Weights of a small GPT-style language model, trained from scratch on English Wikipedia.
Training: 706M tokens, 5388 steps.
Each number is 128 + 32 x the weight over its row's rms, rounded and kept within 0 to 255. Layers, rows and columns count from 0. Numbers have three digits each. The size before them is the row's rms in percent of the matrix's.

# down: layer 3 MLP down (transposed), 3072x768, rms 0.0295, rows 150-185, columns 0-191
# up: layer 3 MLP up, 3072x768, rms 0.0295, rows 151-186, columns 0-191
down150 101:107098134176139108133099179151205164134177113072073135139122148149136093129136117117130087121180085087140114080136084213089069109108134124115177080128108142110134124173182086113065153077194119100128071142142061158111132125114174084165129112137227096127102081126146118115151189157100154170111133130140145121145152082132138137063174071139097061154170116124131152122199105111060132082167154166127115144135050122107097150070178077139131144140088072122155112120162123072139117134096149130096060075221108172102099124101138075179139117074152118124195133136141140134137106119115151120
up151 108:154122099154136106142127137181156149085144170102165088111169154156122077147157148171088194123117150095187154090173121097133118119134183139122122127132152168144084070138202142152083137165124124175116119126112109123133064152156153129164169070067151150164108121179107057112156062150139090130155123063182095109158091156083166131128111161142129145160117087156157073113082129159168109104103170126097103142107122094137131144122145208125129105100128137136130147162177078181122116171096135118055197153119168137181103118166071086167149191170131185089140143127104129148082122148131165095
down151 103:159121086143120126127109092124175122205105100073099094154118064109089104112109083127102090156187110124104105152121174045170119165153044098127104162058170128125125116134086127111132099108108105117153154169156080123160096069179104225148144148151171135129107134132107157104130108148156145131138109130116078146114114135084174127153075170130165105189164121090156139094092083100107077104093121128109163129125096131156083109106161117126121135130118124136152163141111117157088145115135174082133097172153095143127113153127131127128188104119122089129109131127146175185183176169080157194
up152 100:131184071135079124169137140116166142201122173155170100133149047159103119139173098171156190157107114175135156170130119167156130117137133160125126129128100104164123085110116122161137086112142057153062120095136167179136083095088111139146072117189141132094143125100120137160135111127087102163156131127035147133123068161097111126091117201097114163104103121168137165102133142080141185103084083158159162160093177111098111095144177142062117113160107181119090067174130137135143160111123103143108110171173135159104122141085132123101155195143140173175169135161162102105144125089150090124
down152 098:106173154160070144098128153159156123117166063130115101117156100106123147127066133082078105129061146160149098127101135127153146181140136117086085187152092150128101165165157144150137162165124153187154144146078169197092141117115125108168140179119103132127131107115122170165136179139156109130108098110130140128081093114134121187151175076163131155093129133139095125152087104152120151158105136173130143162130182161108135134111140176102108186092162132162170147128180137134140103171155053061141129132132131118109110108107113064059083125116090174130119144090176124101124109119144111130
up153 109:162111111157140169149148155118170141055100114158079146069180135079084081101154099112087117101149171152144107150155158135116162102063071103106144093104157130140113117088126088187083131131108158129148189143134097122109131084155129151166142140087131124084125177121123095162060119134137163135139097176101075103126111144037107117128095174146105161101096106039152119122155105152175112110149134140118110118095150095093148190084133157157152120197143159094158102100138116103158128115153111103153123160164115143138149063146143136129178173157119129148195103144059094138130075118119073168
down153 102:159092120126067126082140162127183132134136068105092103143173139099102123129070170106178128157161114126114116118127118145127068095131166126160128083120141129112097164135102152110139159159173063138094174084059091165106063076069090115117081153036176158141104128090138163165115156126187110131113064090133196124088096133116117110094176110103083100105137113126119123172139139177081064165144152154060095086091094120141102147140079132078137181145114129162164123077151164149146105171194210116134132106145106149125144098084092137186072189158087080161124137104111150106091085176142156111
up154 097:136125083092130157141134133103148154119108145115155111131119145114115143129154123107173105070143129164075130165224143147137136121163131142130169114051176100112106156151148087145141095109095122126095065119110140118131140098112089111086093089097096087155102156156100111135106167139090101123082176127111181123088106146139097111152131180115118092173125084058121129067110138109177113148124157143160086218075108185170126174128157129172120117152161134115170149134131179179101146134147147099063150172140157089120125084096141089169226117167151112141101167121109107166136198147160062091
down154 102:081090140075092122128126162139156125134123179106144138096106135100120100049147105073122121113098104132175112077048107139136156170122139068178112119164109114137100138109131109128194046168183126157161135144088171083116171183155102135138109189115171141083125098073094135115108179115086145082121092154053145111201099159080128180098088078110106112071102175139047122185155117126080148161185143098185169122183140111125110172117075129142138150103110127107165081121109126114174169199106123130115107167154094149159137106128142101143152143136089157083123135124177080094148096028118169177
up155 113:155128152124170134114108088078126110142146099095163142159142091107118148134104166141112138104070148088133092134128108156168161140061133161149099120124121094119130160132141099085123123156093127170152106089146135072108144153113170164178146120165145128149091124180104139113093150125074113134157116130097120074120155087055090071218098087137176175190134161184164087105082068175131152156110186102172150174174126203140154181125159078053103120100076088150174141159091134153103089137077172103096122101121088141092161140152121136123075077110114161149138173155179141151141122082097115108
down155 112:118154097127124109173148063121086127088094130123108120150136089104087133171143099110114139126204077090150131218147133128117142123133123093204166153173111113042162162126135149107161128121151132123122112097103128134124154120141149107132130138178113158134089068152134182194120056187157108148136098124069106087143168174129093074137138168161123115167171148168180144094131107068111148127080152126110120137197150149129119156187098106126114099133165153106196120093131187123100106149125152165103057143170082087159152127122140174103144143134086184116121100081169115130115083142101188125
up156 099:105147134152162099157106125134124136113106112133153142141127187080139159160157152094154143155153159099136147107114137133129117159092085170135142136134140103131155110182102116126140143130135121113120112189195225093128155148125134131144131090113198112169102193146123137137124094196121166147139158146146062182159078060132141183152128107102098100174092133159107082155139142114158148110128130164143121168107070160162139131113100108122148079173160167208130104158107072100083110092173141143093136107101132048189123157186158119142096165082108200134157064143100151121122099137146164122
down156 102:169168052125172120120087119112057128097154127074162157122054101138121145183187106134109095131141147147113117072090084183117137112116153090179164181180177126122139121119112104199104138108098114148116117076136177164139153066113133072132104104102221096145158118085169166132097123097089090091134155064119097112116130084118136107172148097152077033101158133062141105090200133161164094115143122144117117129166085088145052127132148130155136168123109126091154103170131118119170160167106160110135170050151185113090125124130111131094148104090163130133103109098108067143176084158153179111
up157 101:140100134161110104116118115111098110131163114131116076118118056118100176135119149133131089092167152085105199145096118153119097159140130107119181150151136217143184079101095134131135114151083153170104110164130107114132131119135124096104199116106111141085140112148156153123152080090166196125115149134062093102093121073126131135134092122162139131081081122178109109091133180100126137142122081131113090080147112090139115120079087176071110142142179129116132140098079201117117123186094166185187076120196106108146183123074110107092132107106118136111105115114093074211102186160111141104
down157 100:154135144101128141066117114139156092138124113108071141150148148154091186107217171134108137146185177089123138133180079182095096165136150162144129108153121097134081171125146118130125065067104122073147135136104147106081107110096095110165101120152150148129155147094090113125125110088185141127122140097093090113091163134180100122121156121137106145192059138202098093116117147142154096159161169144161087107114126163122155102118127173153119134148100091087209108135143118125139105169067100155154124114125187153125137120131078171075140100183140140140135118159136084159102129174084077107
up158 102:170142124139159128127114098125117116124061134130124207126147088109118101197135164165146092123082081144172158109112187142103114109098082105125142097114123173092107129176128055116125164177123114097113187146106128114138054062171143073088136130155152121140110067159183139120110132136110139117136141131147137088151086192132183120092089141071162117134116095166104081118132078117179156136123219123103150128157110149106146100126105104068152082130165139064159104129109051128104118092117156120162209096150136100147164137075132174134203080068100106126152193081095138150072135130083134136
down158 098:120116120164140192150102162138091140172109060152085118143162086102057127108068111141096138127155115119120136167105093183097095142129082119127127140146110033177188111171138125106151120094092127100157185129118159139103148136174150135066111098193132143102134156089087083175133047156106110138116150126193174142057110113091094086170145096123132140146136132146123117077122112115169138094120130148115142146095121170097128082066071116129144174081180166160115067150152132144165086145159160123146122095139139115089124130125098148145086140099114102126134110179133068101156111129087127109
up159 099:131083127152094140110114156090134114141152187080135099107142170150133116078147123157113165109189151117095024169072111097147087139104187153129172084084125120142135163146085137117190129133077067129164114094073109081083181133126127038159104127129123107105127126150129063150113063100104080121160156161178157167139086142124100157162129127046132134087152152121139130081151191161124091123130178108121096115184139111114140110120112102084087168146132145119180146105124157166182110113143137118078088113147125093096177069122150110074136121146175115121142191101162116167127148117143210064
down159 099:141073121131080145101139104104143107064186089094183189119134192150076149119108128076070144166138121107056158129177182193129151134193133111120104135183149085100118150092100116139140124116096101181137101121116140123157064126130111136146137120154159126098105111066160129107102106151069143158137085163126077132060117168152127137125133048173123140143153107156115109109124076111103113165136109158132124135123141147167166074111106115129145156121078080119137083065131118114093140151133213076125166156095132089127088165133118118092149060142109153164102119135129094144123142149132056136
up160 104:167119159123141179146077061170106086144168146089135139138127100111108105137134201113175092053126119078158174131132144094064131132136137141146102120091125149125127096146120126105139135158132161134115182063166153081158065085096102179118162141127198106094189123105087225142097101122117148119075115174099122154119106111122138133142172123147100139115140175129143156093117159113135112132134154118109112107149148109173157137145135058052167094142135120103116146103156169119146113140178149073139169090158111117166114067152108119137081164170147131099078145156115151185133105110147155107
down160 098:127126092078121108129173136157119159159127129097198072074100122119117140135130111143187117181157107160142146140123110151139119107152140167113127094088097126107128137142160128076127100139109047116142157130137094133180185157163240120111138135183089131166110149127115107104183171044166039139213151124059189154112109182166096098164167079140087165142161179106151116158093135117148144106147075149202229156175087142152073121146111189102120103136132091096100133112138119150081161159181149162202150100179067166145086136146131135084098149149085143139099094111140163154155123079110130144
up161 096:131124196133118147074052107066107124112090129144097150115158115154125167145118208133111095128153132222142130130143169121155164116135134151121154156103103071116115140111143137148137126195160156103101122103162096128100117135095132107108119119075122148137103114138127107141159132127118127134163144159037134147145092138145066186047140131110145101100159151149124146128092118167120139068160109123107148083102085147164090107128128116102117148181136180129138125132091102103121181098152190145183160169154088063077102105118080091146098120044122150086104151159157150141061129148095142116
down161 099:206102089149207124161120128134130116133102123124153179142184148109129130098103140176117134075136072140109178149080108135112140105112089124149147081126170111073120129147160123186177106160154141137176153142095120096133107099122122107159142098051222134102155110168089154132143104182112136121107162164136113135081119129134155089142159130119109141116124147075121116157115157125053123211126192105113167123118138159145132109098131200157129151107137092160091136133131136128157113129087073158168153138192108184103129167112102144187140107142145102111190137096108124098080110137166090090
up162 106:131087177162081100135075175051113084139171132088128135059063123157088152145093126132124058115088152101133110161191181133124112102160125123140116093117075124077126148115131194114140099134122147151146135103113131123168177063098130119116086103153160087123156083162136120178121085117160211211108058137150128128116104121095156158101157125101126115102134125163172098142120129195133194200133135126234118170135144096093162071119122091099130103127146154096139114082093131117127211085088123145144136131106104121085123101086075043134067141157142151136155092137135142134139147146101154130
down162 104:152160116092129174116135124126162134118104129125134151143125131103105096141138202130159185135089096166167105176072105110040166096173116136125115108166112102107132164132136101154142116133116066143199099161123125128120065140102130143103072171101085110165128113052176119095096149084125121129179190153132102112093161095167109185117081212155115119104123063087110148115173108040168133119081104110110177133110172128151098171102129144127102093107201071156118149163143132144158085185145168125066223123152136068132174188127119174091132146064155112095096114115104134094076113179139129081
up163 099:133149147086103135139139160143136132133139099174138129135152152144111087198122101177112137133111114176142103121155085093116115104118111107101157163150149132144092149159123136135119099140078116160117141123167166144151158120065128142134104144123191146165116116160152138168112137067090129158125174159088204130132132099143125140101157164169119099160084132118167082178163161077109169098099108173134089108140173160128089116116141098159109134099161086116095104103161132113127134168160085187131086132124184140131189128127106124134143094102088129138110178135165138099106161178121155166
down163 094:127137154103149121171170107055119173138131123165121171133194140116095138118179101131142103108158113158104149165167202113081130186169185146163102118084104091094165066142189145086221114107101114164070121091104093136102141093139180165115139115116139146104098127150037033168110104105116132154122131132098143120135107175159129086080113094148135144122104066162080127141158097148072129137122156130111131120119135123122121129202152153157080124148178099109090165097081070122160130082113141130107146156167149103158128104118161118155137143121117155134120117110130127104131126097130115069
up164 100:159149104155193134087066153113092134183096133116124136136175140169111148106159158130174166112139180128125027126145121065143151131110147170036120109109154116143127110075123058122117102147110121135143152088101032092140133140130055074100118187152075109098112158159132159117134098155139146040145156132147125143072152143116085164182133145187145095165101113156117101128099106122157096136144093121104134153166178144143119166169076137104077130196047198152153156156165084104064122134195125109137078155130167117137114128124154110134112088066128157116170146174093074123140116120162095100
down164 100:112176091135193155171100097158132104131133096143090172117127171057071134140087139118108129128078110092168131184093149114121135160180213185118100116152099082151138117144170127137117110145088157137135118139048113117098144171103094174088133097167104161078109110130168105082149178070096189137154128139099133153122128156113082119095144130133146142163091131168113119187080166130143120160144107097130233096133124079089113143178159132101117087110180097103182140147147076110094101146147164099052192118117144094119088165142142122148068135154083158147164173152085176090102153107157089145
up165 101:087044148125114178096162159063162126120105124114115110084135138164142086158188093118109146067085153134084142142132139134163194147140133147178102153078132139105130112074169152170132116170064174158097155198167105097089142168188123071128183157141143117130129090104113130202139107127150140141122097064109120094153131116170144146118130139185173120113132158103145153117103097161095098174097187089079177179179141141117130169115177175157114145124145120140153065124063108188145106166137140067175157112149137115143156096158123160133072146121111097156099120109161195138134188086119153134
down165 105:109107112171146120106080134183126136178089061139192113161096041204082130190097182144150225110152096116096135140112160144189168106109057205064114089113190063162169139143130126143092125193153120130104089152194094145134100180137150114164124123169091130144078197121148178091124145163097107162100101133108120100119145102126119147057135078087137208143070124169132092164037104153142153112117149142146092148109143066134138192138106091132145118144117147106082106094151141111093135054096109137116149143141102113129090142125175135153076126159117134135114081105119074127155113125071147073
up166 100:102145151099110122136134113153138108172151139078094148154177210150123128081094164124176129137112129152162123155083204155166139070107166128119202029176105099088073144122145191164059118166151117148079129149114119165064102148179101149046136101141116061096145130175108146125134157089085110117125143066097139139095142147155175102137103096123156132122124122126093145122176106185168130073157132111101154141147126071109110171114155114105106160106123099126143104107127148171102143111130117112159181206110187108127137162167126088150117140114105101113116097080129216122132158112066117152
down166 102:145113056179106123143121119133174129167075137095131141136144147153168154041144056135182076130138073106170070102145087150160155062125147125199067139128062107158063103120158117129150112148168044144102128141091111102085123136147082148151188186143133185071104141155148094128106161142119142200155139161159068115155091127107149087195083124157152165109110122131102132114139162103104140151051090144116148110133148217103136130134137137142110120116117172118103167126145105144123102167169135181056098145136148133152117089161145113168116115126145126140115137112103101176105129134158107114
up167 105:123079160116064209156116148122045126158161112139130146114101138164202123123128119149098089165099183132136134181148115115141108122129140155109100161178061185103117104161123116095131197109117150105171110105127122127133149131135124158138094139160187131130155147075079117087156192134173114163126075140172139161165091187134130129114135166137161096144099120112143098168155120124117128119113158160100129110149128132145129129192116147132150121142101138121137157106095123131148069122085154150080128103128087165081145120083137140184128168076165118143169143113113084114110129123119105147
down167 098:127093105146158073133182143091128170152145159105085130147138095122187100104083194126157066113160075107101163128147167150077178161131161160141197115147134122143120061126099048096053106179126101203127157123148146142097116133118074120120110120108073127103103115092129136134149166147158157114109107151131172100122151130126118120153127161123124158132168105073131187174125142166089133149117073190082083111159085123107162181139165098156120079088161243088085159112074128058099235151116093101130132105117158105158094150160157117090057155118187156143044141139116158100116125099110108103
up168 102:123173156138151172169147165162123162088127135098114086138113151121155095058135104163169125126111133109132152137102134141162084107157118107142165169093048106065181135149149092179090117111134124095131122147129166078113164121145053167098132148091108082135150165153141131149142109133187142115151096096192070116114114114116110150116039140126137081117101155209119139190149073131111081162149134089096084104200094099120197151098117114121142135198124117136168172105087138140029045178137152106189088130079110186135085180086176110091118138175131075118085174098093179125081109110076113123
down168 100:145129126168100135140185111125126198078121054154234163085143148081094136142092104131182101166172140136165098134120144136072221200124075118136090084162160171126073116140116105040150113147099069142129062125128104163184115140164173106097130163121111118094114048160161150142169120145133133129136138168115128116135108170104142179124157134143129144135152142124182167053138121113112117181095084150069189107102114138139061121174133112116121136116105136107082087129123172133124168144187127068131091116171115074103154136110107158139090158119101150150131145106176191101187131152102123169
up169 098:109067085087179170150085110182081119164155187148166138092153106157152114119119076062136098139125109134159107106082156172142095131119172164158130099043163101151123144138127108115116147079128152115092138073124112116162130123148140154126114167174106102157171132105129123070092152109125147151172129142135151143169065215154107064108111147159101147139081115124116135109104142192100093135101150130115127151117077175099067050139049123127123116147061162069144109136101138134098150127144086114106097113173148181104084131105109133101139072149144112100113167120083089119099119186119167157
down169 096:108163115151190119086133182151167124121060131125143086093104170127120119177163162079180129102160075140086104064138190077137141078085116111118183126129123144135147151143125123105189153142185086152115144166202115149125140126085106149166097135121144078059121146152092135180144171115196094147152117144137113168164116134090077143118167155086135108154134148105114073138080070117143127149240114122125140126075220106115156127126102149140155101170142095115118198116081151101116135125135040145100122119131109203145132143166090127157125136145130116103073092153150151154124119125118124161
up170 107:172090130146170130124123096159130105103161158155136178129205098171108135181130106110137090116157125138130145158093154137124123198147110073075097099137158142154160096095150159149119164168138136164113110132127129106136090163097097137095150141132087127116157107139123153164147121115182124088166076129117168095150116128155135168144166105125150118131108130085158178197102171151087125137113144157142130116122103118088121035191178069137158091109131064122099106141176145130089141161145118157157135141122150168121135101088156131189090155135097096152124202133108191110122110178151136130
down170 111:133154127148088141148102113149083095146114183103188180064089096182108162123129143177086079157133144189154120189164132122119187165117115147166113112098107134113156146094081125106079096159190120174108103176092109148101179087151126157151105125164120165128127123148151128078081177068172075131150094117101144145114113123120075159159159101125076083056132106113128154149068108112185094139122185078173127115142122107100115110143103092122086148107120155047064156155148170171150121133093094129153104102151112110111098139159101109165107181091100122170108121099164136097134083109107160116
up171 099:078103142113110129099137126096057143210094129095102088112121206182159146098229128128133130129098157174101129108114132093149144113105160169111099124084118209093136145160175105126118140141124088150149135131089105134184131092077150096099135061170141147109126119125111136118129214126113134137153002120097137118135161095095120136181146175130116151178072137120144146116132090077062143166131121095110118093154112152159159202111158150150156105159128156099159112131167141075095138109169104163112175130090149104104179171125137184121164093109065142132142095109145136143091153158119146155
down171 097:131142118162126160091144083085134086164119135108188158064136102136053161120078151121110123165099110153165109106090124129119131116143084096078078105148138110134167107083123107135148105118159134102111103102057032168132074153115148178175170103107099117112139098137139072043110104108103172098129157126118125114180114160150139126080160139140117141108153044137146102134132109098129075139119117178169088101184179114105091173119160091122142183135106077130115176075083135156134139129064097105151118161178081129168083129180059210143155122194102134143096146167128144133090083074181101084
up172 102:125095126170102166161083149080067126102150170140163048163146112132121181144094126152165135115137174141069137074144216052143154087190082114147146118140165180155156113123142146108124123153078170088140137130100128139125112159116096117099074146142164163116055186153102112117114110096122123120146178057126122189048060103121163098102164166130169154092113146156195133118089134143116116148114118091089154089108109079048144106059143160160142161126113184151148168143201106110120129097096138077143127045106138169173119114155126146115059100154135109149135124118144099085086149082104137091
down172 101:098092099079135175115104110100144115168170167141042097179175160117079113138103117128096102161150150145121091083171170098117150121095098177126112144195156133132107171134120108176149123201152088115124129137149151108140156146076122095149062039163121115107111122110111105117117175106166114096049082098131101123160172110166164149112158119113104138133134109105113162072154186142074130136179101158182138092165153124080081118092114201104118079107144122139186112127082140116131142125139134152135158112086140169189160151102096120123117123171125119063137177147158149105129181142125118132
up173 094:148078129110133094062161121126138092141080103163134108168183118159105105099102085179140110077127136073173149114120171115170111121102068083145126083143089143163143170105118175135152141116164103168140082128109089058106142129190117180075102124065107136130158110100111150149123121098088158128183122130148115128159130081103187101175100137097126131098113138096069139137116118110072136149132157155167112141133140109097126104132076151120113111101114066127213138104134151112124145125172133146142133091135126122137171128107162121124152080103151113094123127124116143122078148113083154093
down173 099:080149124103084074069092133108120146074202145112145102116078136178096194170161178099149129174112116128120112113111132144111164157107145137114098106097116134122141129144164177118195098096096107107159113122141147151147140115080143125159101153137132165113059116129102088137088136115057102077127170102168132120076061144158097108091172095160169119170082102077150056074148126055177083129157129139124138139118129140120078157187101143150152055132099179131124099173164119149154087126132148122159127138152128139145106156157143124166142175115114084106112043139158141121108121183146127097
up174 103:084168138140137097118132044177161162171094137107100117104101135094165129167176142174112107111145146091102112081120136034105143104120132099104154172091139211174120162139139149094111144110161152128076151090084110150145138113100134127071126105160150093065189133143172163113137111114181159146101155148097113106157180089129175130131089162109155104134147107129076101153102089111061112105092127147085157132115093127117163148100145128104113115134081043098164077164156171152124132154146128141086181183155133102155129179102074146156107085106129146129096162094121098097136138096104106122
down174 098:141131089164104142128119094128123093177150157134102091162149082170133118125100148138143104120132144091138134104120111179116081180164098167125118127132111134113091097163053209172173158136107126115163113129074090144133115114124154028208111096110110106096081122172122126162110100105115130085126169085110163174140084171139127110133168123123136100136065163097104102156103145106169162140107140129185148095167165117136172090143190213117146141120063120122091169156207070075119135076129137135115076143151093118133105172200152105105097137104147202122179186137153148169153142146095148151
up175 096:124099164161124174164103144120109145110120159129204101090128091123111109154114138182140132116086116068146099117169128102121115099108116147179147114121180151132141056232099137119195104092121167120150103084111069070104109128133163142104159156143175172092158062107101130073175113072085101146106096120121112178126044119065075145120128141096095087135123133086176095103122108151176156100143092056130144158120138139077115178141146174120077192106118093136123098126097100176139135140127126172118172105076109132135082101118122130040095119097164174085139092150111143074095104157139131093
down175 094:138085132122144082139091116105139137113084111096095094141170126104125155103078138109125095079128066134149079103140158141148165167141170100099109115129153134073067176032147151130087119189160097077068117118111117117192146075161117128067134111171154179135099216178131110149086101141150089108086081141165177105148199091146150141099159195165125183082126113143073116167153143128094115115075147207146035132115164118140136148130079177149117064116036154132138154077122093138151113131105172181219124092137127111152096176121145167152169153166139115169136138130146150177150130140094174106
up176 098:134120159083112123175097118125076145122180139118142154166087093087115166129050112105101170200114081109144127113124129130166138120109117119125124223102064109128105170096140134142111109138117140131127162160145120159110124145133121131170198118166106144110091141101166127189064088093130123125143093140112153122124128120143081100089114113142133059127115066096138153086125107111129080100142107153077125137075096125173056101184155160091131101153188148160154186155128208125108062098127158154115110100146088104046083088141176160112148112164152166103123157105103106102120096138179092120
down176 096:182039107186124101155150088092157096084153106136118085110117149083148076077131148124116083121155150167184169159168125183064076105195105114157147065137131106157116088147103128150176160148136159176183051140115103126139124190139170153131127128145113139126086167170138101109131210113096194147140127170139132169106139111115168151164176093119127122095203132087141122107122100130177135145127107074162126095202112083106115109144161131124148105122093105113110157157170186141119129172135127152119110145168124086163088070081137116124060169111114089137179141163120133116124120090072132110
up177 093:168140180106150105125116150149102108164078119149140154082130130132119103125215095136132099094161165079184116180126117127101088093109182115168088090098150122123056134130175129146087120096165177158098158094081131118154193156097142138084098144146143096118111141134113127112131145094105133145170090112124137115145199078097147121117090020127127077152157115142114171040140137111131111074133148155127157118145103161169090126057161078108075136123156122134134075188114131111082168163142144125096117102187180138160111096115166147103124184184151184154158162182105101091143123091104143153
down177 088:166064135076158074111145189187138194172061125096087195048140153101123123142117100133171080101067101091102098124166120066161148159160135089173127116167101128105128141091153120097227129130173143123128159173137076099112150142166124100151103106110107153136145075095128177106125071147149150110093129127139149098176198117128082123120106145109107102061151122143168170178144154077073113137121145124112018140124175069105164127079106149141114125109212114139089122084086151131118157153141094161139080172138131106131150124103089109144115121131129106104081093162163138147095128154109127110
up178 103:062146079161099129128133112181116160165172130134127146129141148135047198150095164113143171110140081178111126184141123121159093134099091172108170161095175104115133143143088068144144200156135139144092119094088128150106143146080203120096125159193107100167126116135138068099100142144153105151112107122157069166062099187088152105104172088108108125184140083101188117160103132127119147117066128137125139145144099126144072135136127102145218143088093153112112132121127107165131096126141126098065238120147143122088135098193031177099125178091150114085130119123086098133172101108114123141
down178 101:169065118135093081122144159113133155120093099115145152080104113167196163119173120138119147123115124181180159147184111122135141176128199216154159095147161165175120177104117140131139122110078098152135141169070196107110095092132140121074116122132146141093131125096174149121144162137154156145125115125143070084116119120157092164105091140162131155106081182096115114121100099088103123130127096180147131097159146105121139167147143187111144123180094150133172131156096106114100132145098140134150097168129126168053114116090138104148126096168139093132113119161099116127051094108093137118
up179 108:152107113100125158154163090105129147093121150075119119137191160161136140129139140140128157103124125131179159094112130093155126176136160092090175096123120093137125154124124096133145111156132104163132155195134089130156071149135108135139130118202123149119085179111201145098114148120088137105138105203119150133108155110166067135083187102118078108087138098146096172146115104134073061095144177172177083145135076139090108100161160116115151137110106075142079114144168152182099129154085168110139146093124167135166098112103154066050122154128158144166187168162129101117128113116160099125
down179 104:106105130146103111119174129140182122130134136083130110064108110102120128146183095111172074095105138116149183177163158111128117139175112100109078107155120077102094116136135069142185132151186099085130104078109108088121175099146107048124151123116064121115105134125081108035125127122033135074115142073178091169114119133081148150113101095144138159046117125118174080160084093134174146097152102129149103133129155106126096128216151087140084143087063137079144156097143129162106084141124150125198065172156024150114121140169153107128127078130121185166107146104142105101100080215151126144
up180 105:087110138154140051121110093096124146124139068177086134126128134131187149101099130126159123134128194112151091178115152110122156146095149137137115144087188129168108159107135062126076136098154092154148079090113132159085175080112117140135143107135077132146101127096105084099075112160080085099090115174092160169146147115095077152136142116165189124151084163201179144166098157080165177152096114143088176109148157135101034149232098145144154147130156161117067110180173118145132076123081152094082176083146156126160121152104169136119077079131125127113195148120199165094109108089087153140
down180 104:114117115138134103121138079098081109223164149111130156154147116135187079157151130189184157124136170163117113071162182190080174121125129122113159154098147114128133149116123173121119088078117129084175131185096113057093138143198174081065146136077116110146092105116126099135170126101122166149069147193105153160152099152113136120114141119110142089117127146061071114094140157138078093073148117118117164108150166160106100141175104160106138075171152193076105165036128171149105167128147131214161085100183099105133065090142175180132159177161118116153178145182081129142176152118099086155
up181 101:144139154133155123131118128141118112156088099142104096158131079092148127130101128095157066096152130124132156110117132155107128098180122174088085108165164103163108199128214125149116138118201117080175170149095150120119163146209174151116126095179117091143068169179108180119084175124162140147146076170117189069146162108122139133124132079141112173138165126127115085152136080159091152125103099174077107146134079062127182135087157088113142126107127110048098151159213138105113176118179105098102118178107119090148134104143128123127066120148147110088107117188147151133142130068148059136
down181 103:143107117092122117147163152112092131108108098128145124111144050106133112131192110096141147117121155148089096145197112061120181142115142109159126143085147138091133138141195150181124076105152102120138121146075120106166134146151094135171093137142132060135117162157143181132127091117172152115093076093117093080172114184190141160172120137125021097157120087105133132164147135083109116113130130095150097079135127125112075118089172078095090174138089141179119102195119115142116172107093117081104144128074134171114140126168140141196046165120106150135176078112139153147148117107082135154
up182 097:150147160126146106125111087171126130167090153136139128064106110113140156163116135127166085160132157163162103133096090123099092066126113199100166179118092129134155141158093133090048092066120096152140117110132190118132186136068080077126121114128030136129133099076093076138138190184137104087107123146094128117133112152086118117150112222152135152111135100104142152113115122131132168121114062107100092158121137099085121134120120159049117174089093125134071121109149123187171203119095051143127109072121146093100173102046154105161111145078098120118198159129164179128131078107135043121
down182 097:156145108130118152115131132152119139111170142117090113104128156221171134110077166147135118142116110099114088107154159165111107145136059138199164126117111135091104084141120116078100171134149125077177129171160146080105163140165124159147102129080139151159138101190137081105107094172131141136069129135114145138145074137067053128121130165129104153132148137112132131196178146110076180129137071132141161084080097174075048128139126158148161110101119152166130164116073125094129144124165158131121131149171124150122084139140126076137143124161118136121060121169102145131144142170150134074
up183 105:165118116142127109098138073192160129081081138079145074145064129086087118123089142144136120140134104161085125198105130164091075125122114151111080177150101186083201145108134074118102157155112135138128127135171076162128129098105137070082109108137089151133177156140125142137098112152152146070057138084125111164163139149172125119131119139164117109082147115107078170138128112146125093126134096123162130103160172058118173108078113104132171106141170066138094137148141165134178125101105163134171108113172090134109090147113115140115098096076124069158122154139152120119128105141146056082
down183 104:072059116126151187115116101090138109128165127129102121100125114092130125107116106102132128119155118127127066131103103178146150144094155111102130091130171090108122154139131142166186144155136071154153147205136082130106098110165134061126118117136081080165144137086142114133077075144125137110056020142113125114132162130179151158190141113126110119140118150082078074118169093168103114151079132131120125185103147172154077110151084141119223071154088146191186163126113195097109126113169114108140160205132105174158136053157093114109119125136102124107138124131167162145170163134108208146
up184 092:078097123099141145112144193089173138114104054115166075158105141135152177123168151116101134158157082171134107102136150090127164056045140100152137123128177130117079139135064073077082119208157164175144136101056142060147146110098128111129094123142177080161075074075140119186152099110160103179104113113134130075078139123146139157125151177110114137104146032109123149156161106130151173125117133126142113152120123158088150149072073132184075115121137087140082148157155131128110128133096151131168197108162167174145110174106088106092157119068101133141094105127191121150104143115098118161
down184 095:105095082096161163141134119097122151105126179098120156136122121135092164134120149202128112093152116112127121199146176088176134118100055142156120096164133157099130184146095133169114137143136128113145155117171129133170097109201136204115108149138116171121148144139134156108143171080208149136079117160129147159168068140144120126206111135118116128139100076172164170102183110141170144208093130119134202140067071146095190152112135133105140159153144165101194155069123145208128195116140146118154090150066076199088105164160149117141155117109068096123115141108171170153130112104093110122
up185 092:096073123103121184148062164051090088119148176078121068122141072104108123072115147128117132150116142172084123135121120187140100102097098053134116161110135154113143121063135098112126157099109123135138048122120142156161139070073120163139133090144161127151112109136091115155094113104105097089091151170104080150066168084130159130175147172128143129140115154111101190111142142127125107111076101122175161123072140120118164162113152118171083121105130192111108151105128113147138102194144107134190164153152152110173169115117128172092039088109128148086119063080131159126129190107092110161
down185 100:140177119141101098082099071124104119097075108119135088112149127121131129163192135150188129124166086212096093125085110072116105143135134136143145135094082163164037109107105107143114091151042127158094169074158081160056114112149138147081160078133090147132126159147123153124126083099150136157098200136158138157116181147115046100105144152167125122124135150106174126062155133118118168142157129117053193195139125108097109154136104194116151123140146065177201133149156124155162179091134092141155097111136055075085138081122091143160131166151158134122122139103166163100104079159114130143
up186 097:110121166106156118157156116123077083149111149109104122168144124121122066114095144123139107078187118139121079110142128163167159081144090067149100146166103154119120182093148125133139175135158100172119163146103064085111128126065098178100189089110118113150210163096171139121138109111199166134097114111112139137127118126105168058102112139222151122123145105146150093178195200146146145148126099152073155083142086191097143128142126106133172084125138125114145163139156116155109123163102030112145111083156111149142221143099148093111133137160113125132187085139187193130095142130082174157